config = dict(
    n_layer=23,
    d_model=384,
    n_head=6,
    n_kv_head=2,
    head_dim=64,
    d_mlp=1536,
    vocab_size=32000,
    activation='tanh_gelu',
    norm='layernorm',
    norm_place='pre',
    norm_eps=1e-06,
    positions='learned',
    qk_norm=False,
    attn_scale=0.125,
    bias='all',
    tie_embeddings=True,
    parallel_block=True,
    init='normal',
    init_std_qkv=0.0227,
    init_std_o=0.00335,
    init_std_up=0.0227,
    init_std_down=0.00335,
    init_out_by_depth=True,
    optimizer='soap_variant',
    lr=0.00362,
    beta1=0.95,
    beta2=0.99,
    weight_decay=0.12,
    lr_head=0.00753,
    grad_clip=0.5,
    warmup_steps=200,
    schedule='wsd',
    decay_fraction=0.862,
    decay_shape='sqrt',
    final_lr_fraction=0.05,
    batch_tokens=[65536, 131072, 196608],
    seq_len=1024,
    doc_mask=True,
    train_tokens=387700000,
    steps=3015,
    dataset='wikipedia_en',
)
Each number is 128 + 24 x the weight over its row's rms, rounded and kept within 0 to 255. Layers, rows and columns count from 0. Numbers have three digits each. The size before them is the row's rms in percent of the matrix's.

# layer 6 attention output (transposed), 384x384, rms 0.11, rows 231-243,295-307,359-371, columns 128-255
118:119131126150122129155134162100121128083136105137124132125122110149164131043142140204137139110124166113146142129123126143134103122149093117172151094114145117174133093157126119107111159110143120104097104113127119132143165162121142121106068118129102145133135098149114159118157135111183136125134138105122168131156160146136103144152120194156105132151139107142132162161133114118141152134136
132:134134137109101139130098112128111132142107105095139159145125114104107102154161144105139109150162129113131128115120139134163135130117167150093107150144105069122149125186127117144119133118117162110122166129094156108145158128138174119163081141152158129162121112090097169128112140119134129165150126091137119138134169101110107098137106116152122122089139132111148109167166141149157136115105
122:161173120107108104159134130141157158152112142112143162099087117154136119115116114161117117113102126128131108136162107112067132139088116158185155135177159146161121161114112114128152114108114147121097148149142096054117137145102138129142134153141139111121116152163087103146075182118116123111145118113131154108128135115150116109116123091164136122135137139120099108118180135132150124130121
121:121135120087127161093094149113146160113122174132136093127125136162147136080158148169141130088110144106093117141136129090097145152098128094111171081131140096079118154153151120143130055125120063152155097099159116138163115117091081198101170144124142122148124107127112127145134124131129146157134170104133173132144137124159134126138144113148131126177118133131092119149121132121168136150135
128:077082109146125095118089162170123155084130116132143174138135132128118109085129147125090152160094093165132089127143113125143131130111098169154111172155110150112092156138164133143129079149124082123134145102120176138154124126126123142113089113112149154122128098114102139132121143133126138128139145143130148126145148138100131138100162208105192129169098111153083070089112128156131145130149
120:153095142098125130054103157113173126064098184158133085120139110102146185121106148179134117096106158139121104105153099090136158137066097135119129109097087153127138104154142089160151102128141159160123145126164125123129144132142103102126125131137131151110150148144124146160141162154137113143124141092095126144112135129127077130155159129123181176130137139132138130150137108112174154134103
132:184134089118174081119137169159155158151136133169148110155084148122113103157111152113110130126072151105097134154123136118142144162125101123139108155113135106130136135143127126170101125115119106087120120103146145124126164134186174120111159105102124119083079141086141083154123133109111143085146102153089183122090119149101144160127148086185152116176161106135170079124094121133081110071119
125:159117138122110143096095096143117131160111148116146100116108130093132141122147103123115109160122112126135125095138139156145128133105128113143120110145113143163150118127176157100147127128127117170138110128109141104111115121134119126122079102170159101136081158158121131182152141137115161115084099167117110175149148095121133140143145137122129112161147131145097142135100144139107124140128
117:107133110127112108107099171163119149127108144140153104084151113143093181156120105141102135123102167144122092090132126109151148159120134129119150179122120169190172106114152118150111117152109091131107111114164131108118058107128081110100126116182129134116087097116118094132153072116103151142156139162167184084123108107070158193157130143126094120130133087129114137157100151109105164108147
115:109140106155141089126172143132119124094137067150114120154110153141124135110112100107122095111132109113129135090140140166104091102135108111172113099127170164107126143110137134100141194067084101180095149163176135108140142148114132143148148093161105140149137153146137133130160131155179101132159158150134132169120091148127152106124123127139106138158112115135126077143132125112134104080152
125:125131113140111129102105110086131116108117148135123097084106150091132126083166142101143159103124149100181146149134145122103119156092095143144140105123150119094153133087113126129120124141099171133115141084117176085153146124124137126099113156121138110115112112104163087130136097117153152108128087138165132123160094105125166140142138127152107136093128126141084119130114141137149122135163
118:152146170126127134147114114167108113146140108138084117082119130135100142174109109145133107151140118121112119129152098144174155168163118136104118122140128091124082136147137097117146127131127087095155130146116132155132097090139129136133161173151141123135121137076133112105150094119131154113103158143140094133130132106087099108103110128112101133080096146134132164117116077142144136137139
119:126131099119114078106125129102114134133108148133183117132150135082128123103128149094147124158121097108098130146091136155103149102134163157103128174125158091138082127103132100103099147128138106145127112094137153129149136115125125140112146134108136141164096115133110111159108119095174110165166110124133130128166113139124154127118064089107072158103127094134150126132118126169094097151152
080:105118089093163118150107124128159126118112115123161117144132111095090099096181130165119093109141141151123132166135088099152144152162128167139104112123099149130082106138164110117105125116092103095128164149109137162128127156116163136167132171152124147160158067159097080095152148145110113169123116112149120068167127127129139138186117134145139129111122107129141111115125116160113151113110
070:130057133142130147135111117087152132066146128143150124157135152156131163125124182161139153135114119096158078153134138080100098111130110137134124112138131158117156141127088172125113138167086164128133146106082129144143120108139148136075098117112109119136126094107090169089098110163153086135101101118154138132097152170081130115076130116130113131146139158115110114123131104125105143155103
084:123136185131132103141134165153167097105155086139163082089123103100118107106151091146145143098120099136113175099107091128135102122105126122131133108109126093126128141140110112117156119116091117126128117135188083143138116121144101147135130121122064177141147133135124130120165132153110142138102117116170126093127115167120129128145128136126116129148133124141129131128070082095109182170171
075:139135166118093106086139131151155147104135169140114073128121172161133094096111143133135108108095185140136116115158173142146129174125136094117151126138087101113146137138105122092112110125101122154147205123099114143123143128129131112087090097105171188109148158123165131118099128126083143124169127114152185158126132106116169155108153130150104159104108132118110127130107150124109091130123
074:131125152102083097104145159112138150161144156159116115131161121113119161081117120133145083160155129164117115141121146144093121092132101110139123127100093099141121157107069125166141142117151117115110131158080158126109135143092116143146126115082124120134134088115101160164123086162118094127136140123141118077120144129173157072135148111126145132124127147134110123135153152148147136139119
080:144151106185154176172120112121140168140160109107145089116150097151159114137142139109165120127123136139147117091164140123130116136095159083130158111112143102128128161097098116146123123107148078124140114091126118125106154141117111151118113128070101165113112142147114131111130145130135128116147124163131118093142136173140145132122137102112172141128090140115150168143135078071132151107127
082:137130068112121137121113111133150127110153102097077113142190108151109144102139173120115118120112109149127121114145109144185138122158137145110131171160142142095096077130135151154085129106099107155103159182133150189132136060150156105092177133130100141153122160152113087160165133097090101123141131121134136144124142111117130171139149127100103126160165124149139090089124073115093081136131
073:066119127102106116183139130141116100161136161148141119128113154136124129164124098148094175109126111143168153120133125113126115139110093146160132094125125138149093100130157128105131113108146133149126099163123146083143125145141144132144193099126149091112164129085122153072114156123173122120112127094151069107129152138123140133108097110097122149147141120156113150144144150121141095144079
074:184172149122165123125120139178107110120071107131138120155078165103112129144146125130165163132125150146131100144089148164151141154155068175106130139131148138100138131167112105139103165148118143118147190135136181136135121098116136122144137120091151130149121118119115122125122115105103166187152121107133118130159076143145104149134136075132132143116110118083131115101125147122077136119145
098:112104150155116169101114136136150128135111086116130101132128125091166137128097118140154154136112094133093124151120129126090115092157123106129113144133097107097161149118131155121100122149108134142108151148138160131121112142138118125129085056138086147148159090146118158111148084135137123143181149098115109129131111117092124154109114159119129132105158142118083113145118104097126139123060
079:104138143170083082107105129108122135142132119123143109120130123130121132104160161104178125141164141120159118152106120089087122112119124116138150097116119070132130136079098099120127165150127119088182150084098148087076139141128123116120147118121129190155141134115131090112113104157128099133152116179107126110139087118134141140145096080132141149096114143143124158163143127105113176130163
085:139166151102092103143112180139117173130105119106116137120143163123128180115149180093136110104117164106156142114160147155162134154144084117140138120081105087096115152159092128154139151098153109122116168107154108136155102127117084098114138133100171175107148114151189101153078118118134133095197143118168126134137182101122127154134111116130162098106118106120143152102125085109139156151141
088:143151141112133127131106103140101112142085139102146108176135168083123120132099108133122143140149131152137114155134119155110131122122134108137135134096084087123109158106137136048123121078130146129112136097142129133150112189132091150144142156164148162183166120153134120150112127159099157159131072119139146102175092115149126120105111092103132121135138132106120132113099143146156104130139
087:130119105124109141109146092166148124125144183114154149146110158135151111147146098073119148183139096096139120105104139203131161132108150121067121141135117103137146162103128124163144140150126155175134137128153120082117117137126150148149157182152155141124137156104135166128086111123154103121132172163138141152130130123085170100103152100149122130100125103098111142109114123133163116130088
086:101150095156151153118132134123142151119136133123134134132138153097173135109102132096137174106115144113137143161118114116135130122131156140124109096104150179118123097121116133147159152134123148091088128151177133141110144150110115154123171079093113143111116137187151106132141152135163113139154113141119143124093086156154125145165146109096158131136141153146094165165108137084133128103141
096:103134125149178138110124140104090117150113104120133092156128144081126116126127136091112118127095114135111083113119142173164128080181111088111129147105098148115124134144131087095137145125133108136159101120091151137165114114171108140116114145140140140108129120091156126116167000145127160131144116122118144111098134098083118133108140174138121112117103131142100134117099157151097116122147
092:118147123137106111149125116116123132111116127117096121117125132135183147180139082070126139133158124129146130145089106068099133143131113149149124128139141129172139080106110160106172113113118186114089185163091115108086181162153114131155117126135140136125143158162151122135088199104144171139094111143136092117118111146106107130111094107110146146098139120144135139107185069123123140104116
094:130139185136142123085146116095109104105085132098115113090129106176175075143166159127156116120129121147133114136109092138090123150162098105127150103086155150108058079135128139150115143123156132147118122179156087147114131119138113075131122139129119128132137086113120071096160115123132137133081132136083109107097084136124092105124109125174133120104119118106143145114139142133144118077135
100:121155139162145112156169125147073128165092091110133121135104134146107088104101113137096108134165111098132156201104163136133120136168176168125134112154175129163124153118135142092098171115126127170125122120116155118130109160097104132150132147119126083135108115114119122129137060137086151121125134113152140116117094091159174103156106095135074108106104122136113158118122203153112111120121
098:110115173184104177133139111110114110117093106111083122124121176104144118144140092129130134122147120122181139110095115160122122070124139143095162120136100150111132162108146150114172120144128121119161135174141124100119106072134097157128091117149132081128154120129122126086114108149152136186109134095176100155139100122142135099105102143091123108080117168113100098088120130143156158139138
085:168103132105119170147137152123132093106104105144145179115118103182116111158146148134179170129137132128141109151111112130073125151181089142102145103146113111086146139140118108116080116129153169091140151097155094155123179136089151109127148139073139085122122081115101137129127157128127113110140154117089113126091124127145128165140149149099180153123124131104140161139127114133128145132129
087:132068102126132150116174113099151075111142131131124159141086123115185121113125146092164117137105115124172130144153126138118117074138165135124131109149120093117084158104092142141129110080126162167125130122095135091131184089100140134104123121135124130129158115100085124152087156147166120091125135127098131176160139132134110102110145113146145127119109164136107109117165098128145157144118
094:083122104113135171153125084121152124118165138101119171132153119117152128164130184127088146134128131125138126161114126105168154139095120143133151114100109115112095137148158128144147126146161109128177063132094137139128102159165141141146126128115140163121137143095083110113084160125097168137077109125131129084153128141121136130124115145126139098109131137091155143134130154148135150160153
090:115152083112107119155152128105149147144116147154156151168166126158124134122119149149101119142128122150146129084103092155129104125158123155081117134128114144163125114157157159135130149124133119144100117143171105156116095113109086099151155104117131103120142128171114150108129149171155104161126134104086145132139125150108116149131105144097110134128193113174147093095173126104088123110122
097:167095125152138099096123131066141153126132137097125180142108105109108127122108148128082117127114141163106103191094116104131105089097134081120128181113118146144077135117103150119132133146121148115125108141093129119119178167118144177153125132085124105152120114158106131137123104155100133146101099086112125120111078149172139140145153165161156137132126137130137084157147151082129114149088
096:086130137119110158137121115128151113104151169123136159121138144163134143153138136159150141121108129133134120142122144092133093128111140156108097064109133136088171117169154151129141099117110133134126155199130122141101137125119133148159103119129101109126159169159139154131151158153118096125136199168078113134069127133119139121130156172141177150152079144118087142136139082098166121138133
# layer 6 attention value, 128x384, rms 0.119, rows 104-115, columns 128-255
101:101117118107127099109147124142122127146127120115116097166115091150118126131169105143133096104127128119106121094165135119146143121125124151104136152162129110141107159145155118122135105116140113178122137106117112119146107077135139113158117128173131155131138136125134119145131150151095144139102149160159119096171150125047120171092093170121136144138099110095184099125123088208120142128113
095:158095104132104134148091092161149114123106111130131138105106096182127140126153092181116172126120195163136132148107153118115118155110178142131125126132120067125135150077135133138125134127158158114138141127131125135089152110074127125114126124138143124109171147135112158162108208113115104089143150142121109176155141173157125113130136112123142092135107161083153127156129125127157157129112
089:140070149138143149125113124171144115107134109129146144160113145120105155082125136147117098118090098166110169126148127156150136095127161069113154114092082104062108159174120112131079151115125084135177075090188106133136108103102157131142105109131108116134112095111092116133200108142145069128168153109122137141148124155164136143160144160117121142170113105127134142131131151101116172175146
092:124090079117141133153102127112115127091180118151119114152123175125095159103133102129142121139083123100100142115132105102163123132075147151130120096152122135144170120108122126123114115142126117105170098114118175126139129143106123146147123136120137133135120195131122141147074114134121094132127151088162120148152147124142182172128099146111106142146153087124120109121125115091101069146131
099:128118092099107114093077120130176093122170131130104143115125141121117136152128151127124128124145118096125182067156085150112141117109102102131129172132089136115131085169131129144169128117093091137124140160123108119108152107142142138119112085099120181155152123120130124072184142097142115122126175134132137150127150118093114169155159160121179125169168139100137094107109075119173129123148
104:121095105091160089109107123126127130155123163094163096141148116139135091131117137138133125098153161150110155140113151077140111166115143128124096108088125109140125133112136115132082133104143126153120122110156138160134139174123145127152112134136106149123095130109112166131124147107111123095122105104099127124114127158134122121134144112172145137134114111120150153213148112116086141086137
098:117142070128131106129142127106128177131136134106068105120131094091134131095105087134110116150083122101122135132145154147154114132132153081104079161118125141093109155087081175088158138141111110118134119128099162135144096115141067122136103131167103174125153155132148127168118096120098131163180153170135171163178100119148127108160170140147110119093117140154118080146125140153112098108108
098:136160131138120101131087129134133133112113112068122104112108117105070134134130101155117138127162170085083112113115133100123166178111138149145143171146128139116180172140135106140141136132139086151138154151119121129134091172115107126115167139122127123120096151131145149128181118115143109148145136109097112094101144121106137135138110157117107122136155124105164122109118110122126075149164
099:154132171163144123174091149150138118101117114157178092096145132156074131103111107165154085138141138115158124122114168149124116160127133141091148103185158171184109117133104140155113143150104157130077165120152109104159159101120130150118155129124143105128095128165176132137181126065138103123136139148133128119127163112139148160150158114154133122166082122158157133111116112076130094104135
098:133130162135142100103140111154113091104113088125093119119111128116152149133118106100146128108129099082082126157139157090126148150138127091172108165161108106097161151145125105110113095137157110113161130114101145101159141104144146124110124135171101137122123145125140140099129125106117154106080121120137130094121145090162166067109139116131135125126120168071116145124133125111182104144109
097:094125134125127131178098090165145139127151119163144078115141149167151115116101122127153130142176120101127129097135150142107161141149154124096126099102133109116163092105162105127085134155153128136120148139156158116109050123121152118127134104135135156083137101108126135156153169125101125110136155143145120150139154161074122146116141097102119157123136092143123175119127118162157180099173
102:165088127166124090137153139136129129137091115157134112098108096130118141090130121106144143117109141139146127131105132146154193123137113114106157137128121091141110149105127048152122141148114148113129086063132120105130144103121151086111126124089134119093122097125099098119112121119139129122106100117141123138157107124142111158133108096104120107088134118145123139103121174116092139122077